Part of a small language model's weights: a variant of Adam for these matrices.
Each number is 128 + 32 x the weight over its row's rms, rounded and kept within 0 to 255. Layers, rows and columns count from 0. Numbers have three digits each. The size before them is the row's rms in percent of the matrix's.

# q: layer 3 attention query, 512x512, rms 0.013, rows 80-127, columns 384-511
# k: layer 3 attention key, 512x512, rms 0.0113, rows 80-127, columns 384-511
# v: layer 3 attention value, 512x512, rms 0.0108, rows 0-4, columns 384-511
# o: layer 3 attention output (transposed), 512x512, rms 0.0193, rows 0-3, columns 384-511
q80 101:069153161140103162141164152134083135124117155176183147170110165099120098086092153116111132093198097118098060162091123110112136117101186075095112125159115175173128120126141125062176100161163116127106120108107081134119106108144129132139189091136088123136168164138153152065073063146151123108150123172140141054144100140137130101173106085088167058096136097137088148124171089126129119113081
k80 104:079144115142140114114106102130076147121191150153113127141170098143120150144131157165137122181069148103115105130137040132173208175180091105058138083125136170158087140085146182135086122109105126155127142139137183061164086115087133155161140143111131108130120125108145113156070120163129141088104157166125119140127130104113135143107168135104173073144116171117089108120122124105125137117121
q81 103:093119160159173114147185110099114129184159142101153128126156176125128130146149112173132154132134100073178080133102153167122143145157154107127112097172109111119129090137137146170120110079087133111155152039099146129158110201205092140120121138089104110123083088134106109150161159151057187095139155149066156125192146062135139149205114080133054105084187131150084136145181074160147131126094
k81 100:157112122124139120083145091120145147124101114179098092122111098160120084164115168168102120155108127144117198112166185117139060176088112095189122097157146129093116113112180077133130110069124070126127152177155161171133177147141100182144105092182133140160133114178059121108139163118140113100094131155115107165122151146101145116124129137117090178126171124135200195137170112091117097142113
q82 110:075157136160086106156157116145178114150157132142194137119160154110114158092132127148137129126181053130141104115111145138097138155146077103101092132113116056196125087150165117126175107140109174157145137051102088118127120159199169133116103128079110128119093141162140156111114169228123175091141144164144127093227151143093177141132137137106103071093108132126107128105181108186095144085127
k82 112:140134116117146119099125042120095136099118158108116117165157114139103133172122143173098132204089125064091181147104149126141136125093120090100110069157099189160086181103190141131051089133095081113090175148163165091140103144169050196193135078133136153183096105157082102129120116106097146085097126136126115129090137102134127137097097105065159081114155190188196136149122141080149129181148
q83 112:120139191139090108109171108210097108118120150123129084127088085135063102149106144158135093110163080122064079106138159158084106172140135077130093112123106104173149063140141119164175113085164174122101145092113107127106044197126152162140130125116091129167150174151149160083148108096099156141118143220131090119135077150101147154170113151110106053132152088113105169103212126146093164113156
k83 108:144153099147123182118093116125105147129135175233135123168131108114145087086135135153161117145139126128051135136125075117130157152091110138060114125133125160184144143057152167115057145102111118132114145160066129110165113149088113059164128138118134141136118116137180130102073153152102172096145118135168105130111140120099113170116118139031184080141144171143110120061105158118137133161126
q84 089:100056041081177171154127139113129123205177178130104143095118152120105160100093096161087144134142173126146105110077176079125145133123207062161102051170116089127093170113126178160091109062146169151127176121126159156144131120166134088119131162148144160140103106105114157167183136121134193168058155153078079093058128084130090159220157145118138109128220110132095147123144102115112088119097
k84 094:148135162165146102119137080106138157137131150197180133101146107146132123177124136171098124175111104095109182096148159126134078117136116117147178140133111095086089107202140144126150123152112097085085170172136155129170198156143062127162130125173103146140143122167046169086139104133098154115130143202148109185136149114142143121110127130127105162144137128088124132137093148107140159137159
q85 087:094101102115120171185137187144114120180172201124098164214125126133126157125146069151098182180093126099116097149070192106101182135135197111119091059154108140120101169098104133147108180106127141162097183135110159129179089070174185065110131108137100119115189081084162101066127121091127222146063101160097128071118104066129095106164128138114113092153160072096099125108116139118077097086113
k85 089:164138158126128078160113069068134178105177174155131106095136100171159114174141125176114130130075135106120193136130139133147177139205135136095099104152078102070072127160148181118129122158072095093126165175144150091175113110122079134161122158146112141144177107087107139148124150130105139151103133158145108140079126052131160075146172128160076188195149131103097188150122137101122151115142
q86 097:138076088079144175137152183130083109188168143147109110143134123149150184141132077162097164172083146115152172137097178123134169143123173089157149120113100098060118145132095145156081147103080105127132177165147168127176141117155113116118107104153138162153127070108125121120200161129129147155058131128059141082089112044144103124161140165175083138151185118122102137178083141132147103153151
k86 104:165111118139109159137123145099215152129128094144189117127080109142129112153135146156107119118141092110137198114130188119128094088102104109178101137154086065066105128114173073125152101120114141100126118105139120160148152106110153100151139134158110128079147133168050135079186140111141137131149147130159132150103117151105153082162089102167090171174148098096169156115156118121093131134120
q87 083:069105101130156107170151152118099122166124145128079156183156150111164174137172125171150154130125131097168118137088141160079197114143184087092126113146139112113097161119117159083125166086139106164115128095136146093140115118212122113122149133123087144106163099126144105067101112087101177131123072118077122089149099022094118117167163071133096104166186089104064163143101104141160130097093
k87 090:157101144121133110094069085101145160105163114141106080118137101172124118141116127195106135161063148100143166137131147103148183160198123085179093084149088093069074089201120164154134101179108078134108164171189187119133141120136088125130110159169110115119172120093076104159152098139086148122124113156164102126072133110160152098126157161197078172150164121093138186209149123117109136098151
q88 098:144114138110125119142103183109160087150156145105098158107146111127179193118133139117137159193069133124150144135153126128110144110127180136126112066133070121053126154123097135047130140145132152110129137156126130118152089092141123150154135113175090201113231100146116151153174132113178122191073139101112122157122075081126043113125151150161159139145192109101125105127067091103099110097155
k88 100:130124121135153087146140129094133139146143099145180065081124158163131112168124095164180153102114145121138181113076135158114048128245118103194138144137096067096117099174115094178173136166107138074121121125141145183123120103140078101120120211151147146124099120141030119149227125160107113152084185123098124116087084102157145085129144115178070218172172069088172138184160121133093103131135
q89 115:172109119093130098120100122121174091109128117144117094102079126127109131139120134113144147133084120127137190103096104115168131052153149080124173148073108103106140152147080117103128145157130155078120072133127151141125136083138114145070127151126172113119117161100144118216138166056157086166138055091148146065075090122171152076134133194144188174183185062080105108148153077143068213134152
k89 106:062116121135091103080173173127116174153085113088135162108113175104143143138135122105171089114146102122161134144119146118112051119078148143229079160118103117057147136137088103118180117112090128097135157063136090199113143149113155093104113165096124128133139195126128131112200111097100139118145175151086133129151128118159120096150146120193088182107093118121149121194184144147171098082133
q90 094:126187140161176110126130111086148161099127107100173123167120155124141049103120146138116098086102125129153068157126119132161106120131118154129162151124088174136114116164132121154121093183140134131154106090138102127098140162067129103107133170090131052124086172136086103129085070116078112121163145123162168141152109168135161164119103099099098137116103175151154106123173128159148146155143
k90 114:084107195112129154102191131186096083129115095079115137088158095105118103105123095052109149152124089127133067118160095078153099132103147179181165137115129123146162117096124118137143163088097136153146121099139109141094186172147131156097116062117101145138114112069201095135093154167146162097186149161132123112174153127125144152109109131109116063078109177195091126157158129115145137117113
q91 102:093110093125174196144113129116187112128158127121139129131135155178170196132107056148102180155056055082150163131114146101181173109154197093124141059141074085104099186150108147113124146151115136105122128129151167121174170080145052097110134122166104161142125106166074083192168076108137158111113091088110163151070065077187121105158164116135145180091189130121153149167124082110067094114163
k91 097:139112159131144094109151100131144126130111087114173117105107144113140148205067133129134135126137107130170178121133192146131077154130103142223105125136114075091123124170140068148168137121072096097115135105164104171089169136149091147126110132151078154140146167171077143125152131150112123135132128136096127142116156124102146135127136130176060226117151091116142135210148131101135099139119
q92 103:191092095102023105127080143147094101170119105115113133110135202097166117112169119138126076111160111165160147103119107114100153115105109147134118188068184042131107138144088107126108105142127162138146073161131122102113154098156204097103120113070177131124105157141141115163138194124126117153055132081100131081168167111130130146109109172141108152163145123077096121141126102169138139123108
k92 115:123103117141154147145147138150128141120128144059186190163164100101128153114203102097131133177143121076119076173100096105126125100136142069074150109135083178119155207155114189091058090213163133117108133137145138076140124116128146123082129077127121108144139133081142101115108081101152126141167151153168139090094142119161055088151111089071166101081197145195184078146147162117173151083162
q93 089:191136131155115158089099084089110148053110107108165058088104061147110113136085140118111099140144124176084175109125131098138084147110053174160152173150124141109134118114169111190097119174115075116118157152137139159084164176066056122166115129111157111162079112150113147155142129176107089136148186120129131178083138189159120159057106136119131173121040160144173135133092151143150111154124
k93 090:114134148116129143147161164166143117157103123135144145143111147082136134070120136091117122103215100170091080137124115140124112112052123159111127174063160134174208124079082104129171160115144148120148102133068066139082102137149170079109143134093132139129117152121210141087111134118138104176143144113125108118189099199060155165120095094073144075105083129127112119053128154155133122191132
q94 075:079160136142121118187197154132111124203151145172114142144096204121130122102126138147151142145158119111107080188064131136126144108145188071087114073097136068166105163126176156078105154063142136109135111078086112109161110127206165109110149128112119118123123141153116130097117162093163215121135141142104148123191123094100127115171124116059113084093207078141083147108161112129108104079093
k94 087:126140121166146102114086046133120151125127142130128097130151096166130127162148133175117093136052159072174188138140125136141156133166088098129121099163077143099125130140156157146121068151124093124126161169156183112175152154118047238166108133170124132110119109131059118135107116138110165100087093140114106151103149083154143123129145134141112140135117169101142166181147111072093112118132
q95 104:145171160120146103112119127080169109092057100171155120162178153206126178177155139130148141129112130125160115101109122197094131123104118139121112141088215161151119120124107152104167178134130126148106076155135117120096126133093134117133091115127178168051081131120129118104146104105079118161173121089131152125105107130150136124093102081131116163171110114123126121164055106092115137162142
k95 113:134036129116102090134091165158142099149134181158100108112131132108092134104129163127120085117035151116220186174159139104165207153148097112095087130110130081145073144123138190152128120075133151194139150149128178039204103098197180159168152149087209085131167153084117129159145149123186180151157092087136160122061182154154112096170123150140201127099129119142139118119155139079124102053104
q96 122:132146081152117130142081132137157147138191122116131096077099113114120128132098077148145090142131153161109142130177104194146133160151066180142115164143068084122117078121074139132141094117109207101130139116146143145143100130115165111107087175077111178134092117115161169207143118139142127153111196098160126158152100130094112156095174139113101094130068200127128095058094131158040099121065
k96 132:127184135103152135154139066093133178110168160093175160154137141138232095138126090140113143129119131134088106085093103104143069134165143106072175176135140150152163155174121145136161167205133120098114108118177124119157157099133083125107116129161121195173104127116133117123097140108078129152146152114154155128129077081133085069114189102169086141132115141124131152172147133164151171152152
q97 104:137093115140172144113096182166069183119142133140123148161177086089136084099145148088030130102117178152151123199100115054151142131091131129116126082138101208097110129120113146147084090143160166140118153130137136115139124108101164127127139160155069032111152090090098131167084076130166158165125143126166088099098114140105074167122170191115159167097103187171113023105118189106133111118060
k97 100:114098179105184101186095076119140118104135156133127102105168124158168152122105061163087146132100115103148117090159042134181162137190165218103148137098110128115128085226114207151133130160147119129113158145101194140162192095088091148108136104150117132136111150104084119167143136142132115099133122184155168131162134076161156102115218159166099115126076132138104128139125116171115164121143
q98 089:143099136125133129113115148136141120086136135138106092082100079159084158143102159101122155157133151128114189103168100092115098124122150135163092070148087146104182145127140106130088128159139084116109139186100130154087126155041096133170154159203122150131164108121156130142148141094171092140157109166137151153058152141158075080098116153160143128150160092200186141123136181145112126125179
k98 088:116141087129071151128153174119132138153124159158140141172104165104111104088133115099192110086198125141060101099106122149101107137118141103115147199116116135188173142073118103125144137113158135144143097128072087166082110141090202067106122153115146128101098123149182158104135147106121112160145163118156143124163083178078099147135063125070142085135099127121058139031086111122115091152126
q99 108:168136084114132149131052179172107169167167113206164141173128151119110133105127202141058128160115188167149127131104142048116121091131142096134151144131092153081094188155127110135111179141117096127107118171139159085142126122079148148148081126168136045114131081071154129124096081148168145129096089088182127089074129112112123139119156165128121175179182122125084099142139160104090149135145
k99 111:081109135124164150185139146086116119106163166118117177126151101077083128104134109171144131068126114088102052108158100154131112120123152169070162125127136096165155130076078150127118135088167153098125174094074107175134154091116117089125128148115129151086119083121221139180136143170140108131144131162107169155165122148142138158094156159143155075121051132144108136052094121184124119116078
q100 090:098115127146115134147159136150133065171140132089136128104124132117161160141069049138136107179095125127108144113109144180184156180116103083107136117109101043133122137147165143098112102063065143142114130103094136112172115121135122093092127129037174201198114185136155149143152160135174116141143176130121143155122166094080076132123123096127100099127115149182121154110152084132133109090176
k100 091:143127132158151103106097074071138160103148119126148109131143108134135128149142152162127141168079101121180156111132113109127142110213111116172113083137087107062095177157122160134152124167115104080110142160175152122174116132116103143188094125184090137140160101103043085132095124086105184106108102116101103122103075079168141074123183180176090221124185128104133128214152153128159148144137
q101 122:151106157132149130102093155071080163103093093103078121194097115148109101176150101127178122146112159166147140148179101161135138151121111189156186196146172182079128140083103154110122155137138065136099112205134165128142137086071106119154112120127169149128181108108152089110101109114167078135138128126167123127126145113121108090095118067158167168152095160115151139159084134067210155128103
k101 122:085104095103106188189095205186141070148144122124120130092136151100149129088143150104158141119174139141162079140108101139132151116173133163120113142115159086124155113174072184117141167077194192162144082100150131112118120095095196091085122133126153098067141129090219138173146122113110070178146102062123147085154101146115144119139156143213104142178092076077101111069135134186111136145120
q102 107:133163085103173093132128092082146117122139108099166120119213157118166147131148114122156156071124148113176131083110124134096136098155110125115132144137149108099140096175078079120130127141145169118173124111151126106117171165207119114114124146143093041116064142177074099156159087174095171120140082055103121183130077117128169142120143148124128153106122139100119106137098079149153118156112
k102 104:148122190112148073062162112168095145168103064087109089084101140108164132160102130092122101145150122128110140144110184129143087138098147120249141111126113156119124132171157099131182106135092121140113138096105106205115169134142124128101116153153121170131143143132085112133164109143147142108149124143098141140137142157172112102123065135115116130127185111187158153193137114145148128122137
q103 115:079148129148121129171126084084209089122141163087174120066120159112168113025122084102128133155107073103109140107128149040194153116132137139094056102141102089144136167151190117123121094186048120145164096123090108140170158117114114134081163110080095114089083178182101139154091153168167111098167174111110173114144153098175134114117129147119128118109136166151140155130177095168099097099139
k103 103:155142153109156042068134085095105147139090095087089117160169117140134128165118116133137103113129146104145144120100199159122074103120096109180112090148100111088135109147122055133144139163099112064142147110172113180077117164204091177170111088143114141190098103160035089120155095085100159119095131140086089152110127119117109136142088098126101145102114103152192163230103134100121114112162
q104 105:119171194145170129123121074133221123096138130128155134092153158157143088083087191155122136124150101139126130161139079119180154088133094151117081122106124089164153127117171129084143099159073143116150123101146136098115145155138115155135110127089125116095079159152091147194142147157123154180171092122182144115113109178150133140084119122095155126156080145154108104108119040163072150138131
k104 098:143120141107128088118107090090122131097160135097106128117156112129182141121126136153130162139050113107176208127177076119171106132162120123125187122152110123089098124201142157139122110170090100124152137099165179106179159149168057197161108135128156124186131139157073123136120148131143146125118155093085148166146178095152091127110185082169114134081159153145189152208101111113119131112139
q105 088:093115161154131086152141125147189084162166174149130188103173161157158143091157140161161149123149108093160094122126088158098148088142142109111070116113161058166125122137140159105172109080135172133190131107105138117125133149167155112171092090078136113109064110152093126139147162117130189134159117124122142111160134099123152121172125092091152111155191116110123147130138093138085127148156
k105 090:176113121086138103108107056082111160136117093120101084126120094135124126143128128129101119159053111109193234109137155100169151129148121113146103080174086118082106134185147122135141104154082065089129146142154170130171150122180098191138125107133144108131145124116038094133135136132142151133102118112107115154070158076183133092118163115157080172079157158135182147179127118113129106101154
q106 107:100101178104142145118184130160135179100137172187113138121163124155118077114132201110079138121132151097156111179095105057170117082156175106118105018160070184156174136111139154149079147121152146155130142102094112119119130109129122146160128125191062046110150119128072134149102122144167170132135106131128117126104080128140146180165138161097157105044142110184124112082120150090155125092106
k106 104:122150168158130064117104073111126103108082152110112091091146138161105145138123121178115150112131152126140181112170107139137135131108127155148147119134086126104102061156143145139131064120096124128148180117129207130141161148164069203123118126146148124093112119177061130145125153161155122089131086145135143169176150112093165157120179168147118109158144095140087137177100092143113134100120
q107 107:110139114104137107122147048128112088131090130117157126108168187130154108122151125139158139122112132085150135085126099098161117115162104082105144157080159102144159106149112150089154116148125136114198118056122140114136152132212094162066123155080141077105038158196082115140104215166112135119147109133107139124140103096115173167171126129137133106129098110159080143116147083168173146121150
k107 103:157091171104134118059132137116151150105115093089140114112117119116143137151144116105107139178131094104186217131147162124138094136097130075245109068157122132059154157181166100110089058164114088144120116127165138183109175195135073192150109123156153108152141127152037134124160107106128163105113076112105111116122124160170117125143135120181107192105202095169175139210148126095148110098157
q108 097:117166116168198188122162150183091140093139121147130144146166108148121095141102134130059148060165174098115050177067095122156154124107182061103144053105135209146136074109069160095127122087132130147062145111104130122113104171097173164133082139177133108112089103122086137165096125120126174155143089152152103111134096098175138120131155131100136136078105165149115095145083151113171133188122
k108 093:095092189130134110151073089124128109109113134128137112121149115161122151150123159184089156187070120129143206102184105146154200109205103173125120123135114116127076113147144232116138096142110146141085144153143217104219183109131084153154120101125095146139147152078100131128128163156099140115112082158134120127114134095149162138125192151171114129158131119125141131142145109065112117091079
q109 092:145151151118055144129136098154145139118119105138159128071100132111137073104105189099120098116126116159105150137140091092198100134129041151148141174120138089170146092134153150138154058150143136182202062107116102103142157144123111176123137113023149121119077193155138164183116167174154061093196129114183146129119145234096176125068110117137127113138057142168141076084145118147135127103150
k109 100:083159104130136191125192174163114095105125135055147200117124152072099154083131128047121171119167111105118065110120102105104124081088128120115120140130126156169163165100121080132099139141116179112141101094107096127120096157130157125147131087120118114165068114064166048132072130117115156148157165089090123145167112163119070178089161080083140097097099170160121127114070097164156161166118
q110 107:104072121135129125133131166157089118148145171178127111156136147139090139144168121139103161113147136103154089145092155115081149155142178154124074091171143152111123141136112084158108168102130115120149189157115138131127126138157157059149126109197087112105140058121121102015133108120123220119103125118063100096122113088110126136173122169127114092130148072121112137165134169127127116138100
k110 117:191140157134113081158102098082133151114180158190092138149131112162069078153165170175142085133124141132073113124143149141153146172132116139084131119134138097144094098072180141130134078080116125151109157146089147067130136138119147127141145147110148115101181114171140160103132153141200124096091136194192119098114132114133128126126058128110142085168118101106093165063151149113086138117125
q111 121:146113133086088094125128091149164169096112104119165116089140115103144105065122218072090122101105151143129162088124101056180106071128099130144125083081169090146120140167132126145134106172202156136163082113133159117096124121143140161099168122135164070080083183117099130176097184106142132143126073069163106115076141170116158118120136185142142163165161075140129086123174167167189174108201
k111 115:118116126148126145101173125171137105155097085097116137085153122096117192106159080108133148076169118101150121139118129089110077081067128147190133138107144144134178125132105073124109104178125121108115095125132110165100148190146191127109146078129118102146131121193124136138149083148166138063153142133106136125151125140139107159147090111111160131106144123139155077175085104127147124114125
q112 108:114213092148141146121160122122254159123173164118162153106119084134144129130057189130108147126134103073125123144109131085187161082123143041124095027146084110170129098126128110084102108089087163164104140083121086127113080125170116187110112123193076120127133116120097169215146149137140152161144101142134112104072088164139164141157116100124145081100153169153156118117153118187038138107173
k112 108:166165113144142122080136135134094133089123098167121116122134103146130151142119121184097136154025148154132202138114140169145106100083127119164175131122116102101110115172154140147100089104053129106123188113155145109183217142145037172190124107122111165118109100160070119133156115114087179130124144142095136191150121097093153182081185138122142163097123209145151154182106095127122129170112
q113 097:151128159163187163121117134097199169110134161116154140109087114152159078059060210136112156164114111164135125175109156069194116089078121114128135078135083146110151168122157121106135076201114098156143115136121152128119184136068081191157123136167124105073146144113084132222106128118167093128190122136179133089066143156157145147095142084113130118128114148196122093113131100105102117120155
k113 111:142131131102111094119144144137140115116119103157107124039156122120112140101153106114114159084112080123171182124152114144161135102137105202151177141095123059134122067166106065162140124107089128110176117075157137185147138175199088175149119074077162092145096095163158123156173179115114147121157152088114160190168162127131150175127134120180125141085084144121124158152113113164096143121096
q114 094:109136199123112175124128079154166129073142145129161062072071149166089057116085147149160100100148099139116126096092117118198131087104129164153123102106104113173122126122153131116185096186120155110131046076127126175109105148062104154104100117119111114117059164142122096173082123056110101136167075155138151139060160192165164103127114097125140110178145096142154124112169130201068167122180
k114 098:100124087155086131100211169107082156144113114123132183144150133060139092119208115080160107094171127136112120131145120151114107174091117118131124156109122155219140128087073085130108149107123100128133126091053042149112073166134191126134131137096126118168132141101199120126067169136145184101150172126085116133176138104053089151135071106083159092050089169128089133110125134115179092147085
q115 096:069107074132117119179188096147177102157144104120110139121133185111146144125159068145147165154126089105132107077115160147133166157168141083114122129138156041148149151144158128098191158105159170131159118044091116112152134128220128075048101130098121175128087145155116091152152145141100162090141125111092176136149151084113143113137143116106071124148121096109108148120165126140099133095127
k115 097:159118174135172086083118090096111160112115121088149110156133108172114145195148154150119110150087119097161192157099204081110153114130125081174086130154085115090081139155135089158129107142073071139106161178126146158114083112151065160153115144182108076163196131121076145124170104136125139103123084141121110106116097098190141123133094118137146181079196097098142149237172154112142103091119
q116 098:136142165079095054134170099147121123072083138132076076080133162073143013127147140118180087087170145134120124092141081147113104084147084181122103121074173097139152078124074076154140100138168184144186116150116077132089103122158186155135142138095129128141075164141139115099104186093139090109119127087117146141164143211130165188142078161094141099130070080094099145099165134165143136137111
k116 098:089171074160087170099089166120075107155116125108158187144160128100107139085182089074125121095194129125072077140103112132124128118098132056065140138144129166191175136100128175103083085132181131148143125109077105105102105145132134145094138115119141117105130141080126139113070129104142139129111135136160099136147135133115097119119126114084167067100102149182122067072115165139153147128113
q117 082:120143166108122112135129090139137115043129139094108081076135129145107087135123120147196110076130084147124161069137112095144093109119086184131135132112128105179141141157118083186140160167135144160188133129135119179095122181120083126100134140114092123148096190176092124148145163132085104125141151136107117132152137227148165115123099126093130117128102123106130135126158115157097151128193
k117 088:136152144110111137127192142131152150133083095136129146148093147108124101139157099077116120118228150160048098146090166111120083140019132132145106121115126134164138134047159027104132099124168090127147113093077076125090102163176166099092162107086169098126107180173194134102084136119138180150168145121153135115108142152103096173150054128048140048146121153158094102107117117116172106171143
q118 096:115138191106200085121164127074203131117099142162062108126156075122144106143175170158143146124119115097156097122083117101114132080144163139110097006178110129161132152107150120172125168093107165117127163107143121157132101142149148114153114127189049110110099045115095129139113078093071194170123086122096115176112100125132120185157113152125147150086154104075152114130111164099099157113160
k118 100:157140162122131062129124100124122115148138110125151048110122130162161145166143143199121080110117164145175198119124176127127088136155136110176139136112115110088102088191119093138182086126121094142139154158149171105151160126135083162086142089099160115116164173181053159143130126167139108132117083147109142146136154112120168147113110159188088119099167106157139158200106085155121108099109
q119 093:203141113153074133102098092065141098095118097100175055077097095178147153092084142091162134099148125108114159081132152091155094105119136180138100151123112124132136173142120096096155135190132077107134152168128111161119177142036055125131152155167149133121108136166131127166138067191130085120169118115135171138076148166184125082094114088127119142184124114124172169140097098144067138183155
k119 089:132114121147092104123204156193117130124102118145116138153134177055092134140150137072127129110170101182099085124137158155098074129080112122111087188111175145203159110078115037096121131094137155118117074084073061185068087118165201064134124150080114148144163146143204152113122130092115116157174190138111138113160147169091104143135063113084176048099107136100100112091128102156150102108109
q120 094:145090113150083139113105168148160173117169106133111053143087104145155102210150129128136111106121122113155125127140132206116131146142115153140154113124146114113127115123072113097189166200189176146133119166128099154061101158102175132129111167146077138174187113120191181134137118148111093127108080174084131104077120172154130093126145105139142124150115121110145125136109161119121159087148
k120 087:118132054114173177134192170135065131142111127106109149136172149106090115096128139096153162102170126174070077126095117146122097154075138090106180150115117149171139156077105153143106169066154145146069105088078107125129096097123133089104106144087156151149095131131201126135104147113153135112137161119169134113173121151116112120099129120076152065125162132138141130059097129196136127151079
q121 100:150169125138125111112122130118202102090114089067136148142111118121143163145136113124184109125138091141120136064148098188114107121128074169133153163070191027105144137139111098105191102108101165145171103099158119161117152165137114118122112129113171147130099151194155130171193186169105080134150093088092170149176147168146158074102120075141143140145073153138146149160093041157134126148178
k121 093:157127108120118196076207186149104091172099085116178136137102182115088163112140126039095102122118132164113153150121207085088071117044123087190146174112162095173153165054148060150122177087111132105129075086131063178089092115153162102111110142093150143141120144098136106140151121125160104127143161104107123146107141166125130151148083055087129106082152164160161090138172118143144102165119
q122 103:099166182185119133125158083157157126084121161124140111140120138127095049107106113133148105094189091125098081145134108132167117165127070140102104127115116187185172070115123161122148099138101161106105147077116112132121114163108127135083123122109121145113087200170105160104072119137141126135207159166173139117172126132099162158115116126112131091108027169153139109072150155148131153134087
k122 100:120177112103146117105062078117106138123148132141117140168159125139159149123133136128107158172090157092158085130125044134153202127156122131074134103124119144144093145146158201104096112125124102145144125150146187096150089120123106171135126090124107094107124168057129075139043130130131132116139093141127119108130130098120111140136171155140166133130114162134115131164111159076154146116127
q123 108:120131113110107126141173210117173083166148088083081116154111083135129172191120069144192157143144075112154141107127134189088137176111135119112141174159137063124086146143102110083179151059124171146114154079163136156108124109111141056115127113121162159127154115122171137130170090084111119142124140112101131103146116100098117100139121123150131088165129102055140222109114129130077108134103
k123 118:174135101150105126107185154176088179131121133172145126134088176144097130165167124117125099115104126180086121138070170111074089110101134077142123144097121132163125131108102095121160185128097099111093104134092085143127049136095130109097124176135129143146138152112195151121103099115114129166099156134101108111107130102167101084162109101090141152123175159095127110175187128111142148160141
q124 087:142184147104079131100159070124119126076099106111118116130097110128102117154104144119163121129135125141108193102155119151129093169122036158163168218119145084159148154146096133144120148153138103134171156144147082127079169131137099147129137116079216148142065202151106141179163194133135042126205128128126188160127141219119177109087087094154138140155095114129163144132095057125125160176174
k124 087:133087086143110206132128224175147072149102117117137155139114181094084158080117138064136139113159097170109106134097136125106126104081112149141083138089166155183180145060108089121110119122148150147139053105048066111090139138151218121128145112079148111085152157115185138110130139104144117131133136112134113118117110175077086190120106107078209086079134172146100058102154131124145114188121
q125 098:125123107112123143142091167085108108172178090158184175188153158124109184099146146115085158123158112147147098177119140083117138112098187112118106138145138192099088156133137142091148092183155108137130082160123114093137153090144101156178166115164121136070192091144127159110083055189121151108127175102113166120149099116149134114113125070112133168061188165145121044134091094147126139136110
k125 100:129089162102145088119125096164104089117135150136104101133139120166082159172094125193127144135062142102158141150124130121145162150166094140114119065162129084129093147143139182134113107081119184135109142123144166169152142097116106125163127107114149117139133065126092128149196148160131135125110128157099160148110178130106136124116156138080155109175115143114154172113117134102124139121124
q126 094:177129140127063108101119097130204123074145115120159081068082079149110172111072166105114089149111110187100189159191140124105084082119101093156159143100082088083162167157151100106154113175118161079135103136140114128090143132085081187126108110150146115170158156143136160199153135143138070132163125135187136135099110167123136081067128142157153164132138115151144096126146124154088157176145
k126 092:111127104154122111104220198121109130109125124113113143155090146065120113086091095113168145116155139143063086104083130103122081137079174124150142165112154124160170142078091066082122154079164151106146089098060039175101111132123181083115120153123125132084083107126192144096164114112119129148150172132123129107154097168110117128126127103096136099088055191149140102112126107190147119167129
q127 091:164159118113099150085138114150177131092128095071153100066095103137129166105066127079153093116131090174115171136182131114167111176094079183174169163107117077101157094129126131145205090190138126110143111147156117112107139150098081178117122123145163168134170136115140184181132148159150061161157112115213112159119154207131139133075106112156149142122074203193156097127108110190137147139155
k127 094:088137120127134147122212180148120103139089098137125136124096171080112170115114102060151145134193117159090134109083122146116076118057136124142126164096170135207177167101121091147115162088126160133121132102103052184103099129134170082120146127086122131145066141123183123134131123085116118148161148086090133110146127178100106156132088119070141092110102172121125086095121105136133110183147
v0 079:123057067050097138088123073081143138178153133154159106125138140127134183190110145142097048136058044128092115133085122118112130127083072108113168164131104135154106171115125125149100070137150139139127074063174132129163128131154074133147128120080134173173161122133146112131119143108101150129110100133101134119144089128181168116152132062130144135113196102118162175122143165093076134091157
o0 084:155190158161172131083116202128172104116135129165161102157126128103120054092122144125144159139154096118159123166128185157068115123081115207150077100067133146125059087138115169135103153144125134143117134150105101101169165166108131149148162083115095109107130161139202141097135122128132091192127143136140085139120154104082115151134181205135142128172124156134125091123164154134141083129105
v1 086:133141127147097134131089161065140151155147105119118096114125057089131136099153115140141126145114151132139143072128139130129149172130099122106104104135201088114121166089164148125094167106163155142162105109145104148142206112108145058161181211096176124153111116133127155143114141132129165140152160117117108183065142164120138154104152115128129164148097132110138204124140143117136145110202
o1 092:034097085083145141195140122173128135104140144168116195161066181081128179194087123090143135167164141196146126139093161063120133114120152139154139127177133029141094065136116092141087129168153121125116150126131150144126073200116074113161163134171088137069137127135095153160111160100085113096085135070131170096134135129136114112143122112115096143162131113079126143115067185072122167128098
v2 094:112120160203089131120078172126105139091146118144068140111115149130105077067069144112065131152148188109131140085085132158090133032147148169087139147103119156102106154147081110145126116169131100082148166206118093110138083089163139133172090187239090099104117066119077140090124128157113126170097082096148103122137090125135139140131136162107167135149131139145142053134085144132166089157131
o2 096:134079116088107135118156204205123076108077114135123177117130137142127182110144083104127072126100093176108137078154140095092054132105147109151109082166127148166120127116132134124109121121145134117077167119136152176110188152129131082139210141119179123091096122152170137194124118137145121101141128155149154150119168212106188111142091062080174114134075120116103148041141084146106160122055
v3 088:108167147201145121135121164139117171146118161138123170145080123133133097121096157129127143126100177142127132087097103046159122114116172158130074101182149099128123131126143124160179141153131105112135161140116076101115148073120116090131120233150105146128069172098118090107121168088126151160065172170172119155116177121108095153098124172134101124156139143109157117121163135134147124091182
o3 093:115136052099145140143125110111082125087119152099123181132135178106135147183105129129115130154099176157097160119137100097087136119140141079134162087168114115189118172129172136115076146182137145144163105118117159172082066132103119066098139188142126130142158106123103179141116104125088111065109118135107181090178103093099129120100116064147131109091118154088131189121114106049076202156096
v4 096:124059135157145144135113158120082141084125127161131098191110193164107140142110124099129134137118154102115138112076101193121118114116164065138196148047084138110142100108146142084078084118065125122076171138123172129119138134143101164130136104170116074152160143105131108144149069135069119118118075105111127121115106110118153118113140136118110122173126135146149138141131117105165078141099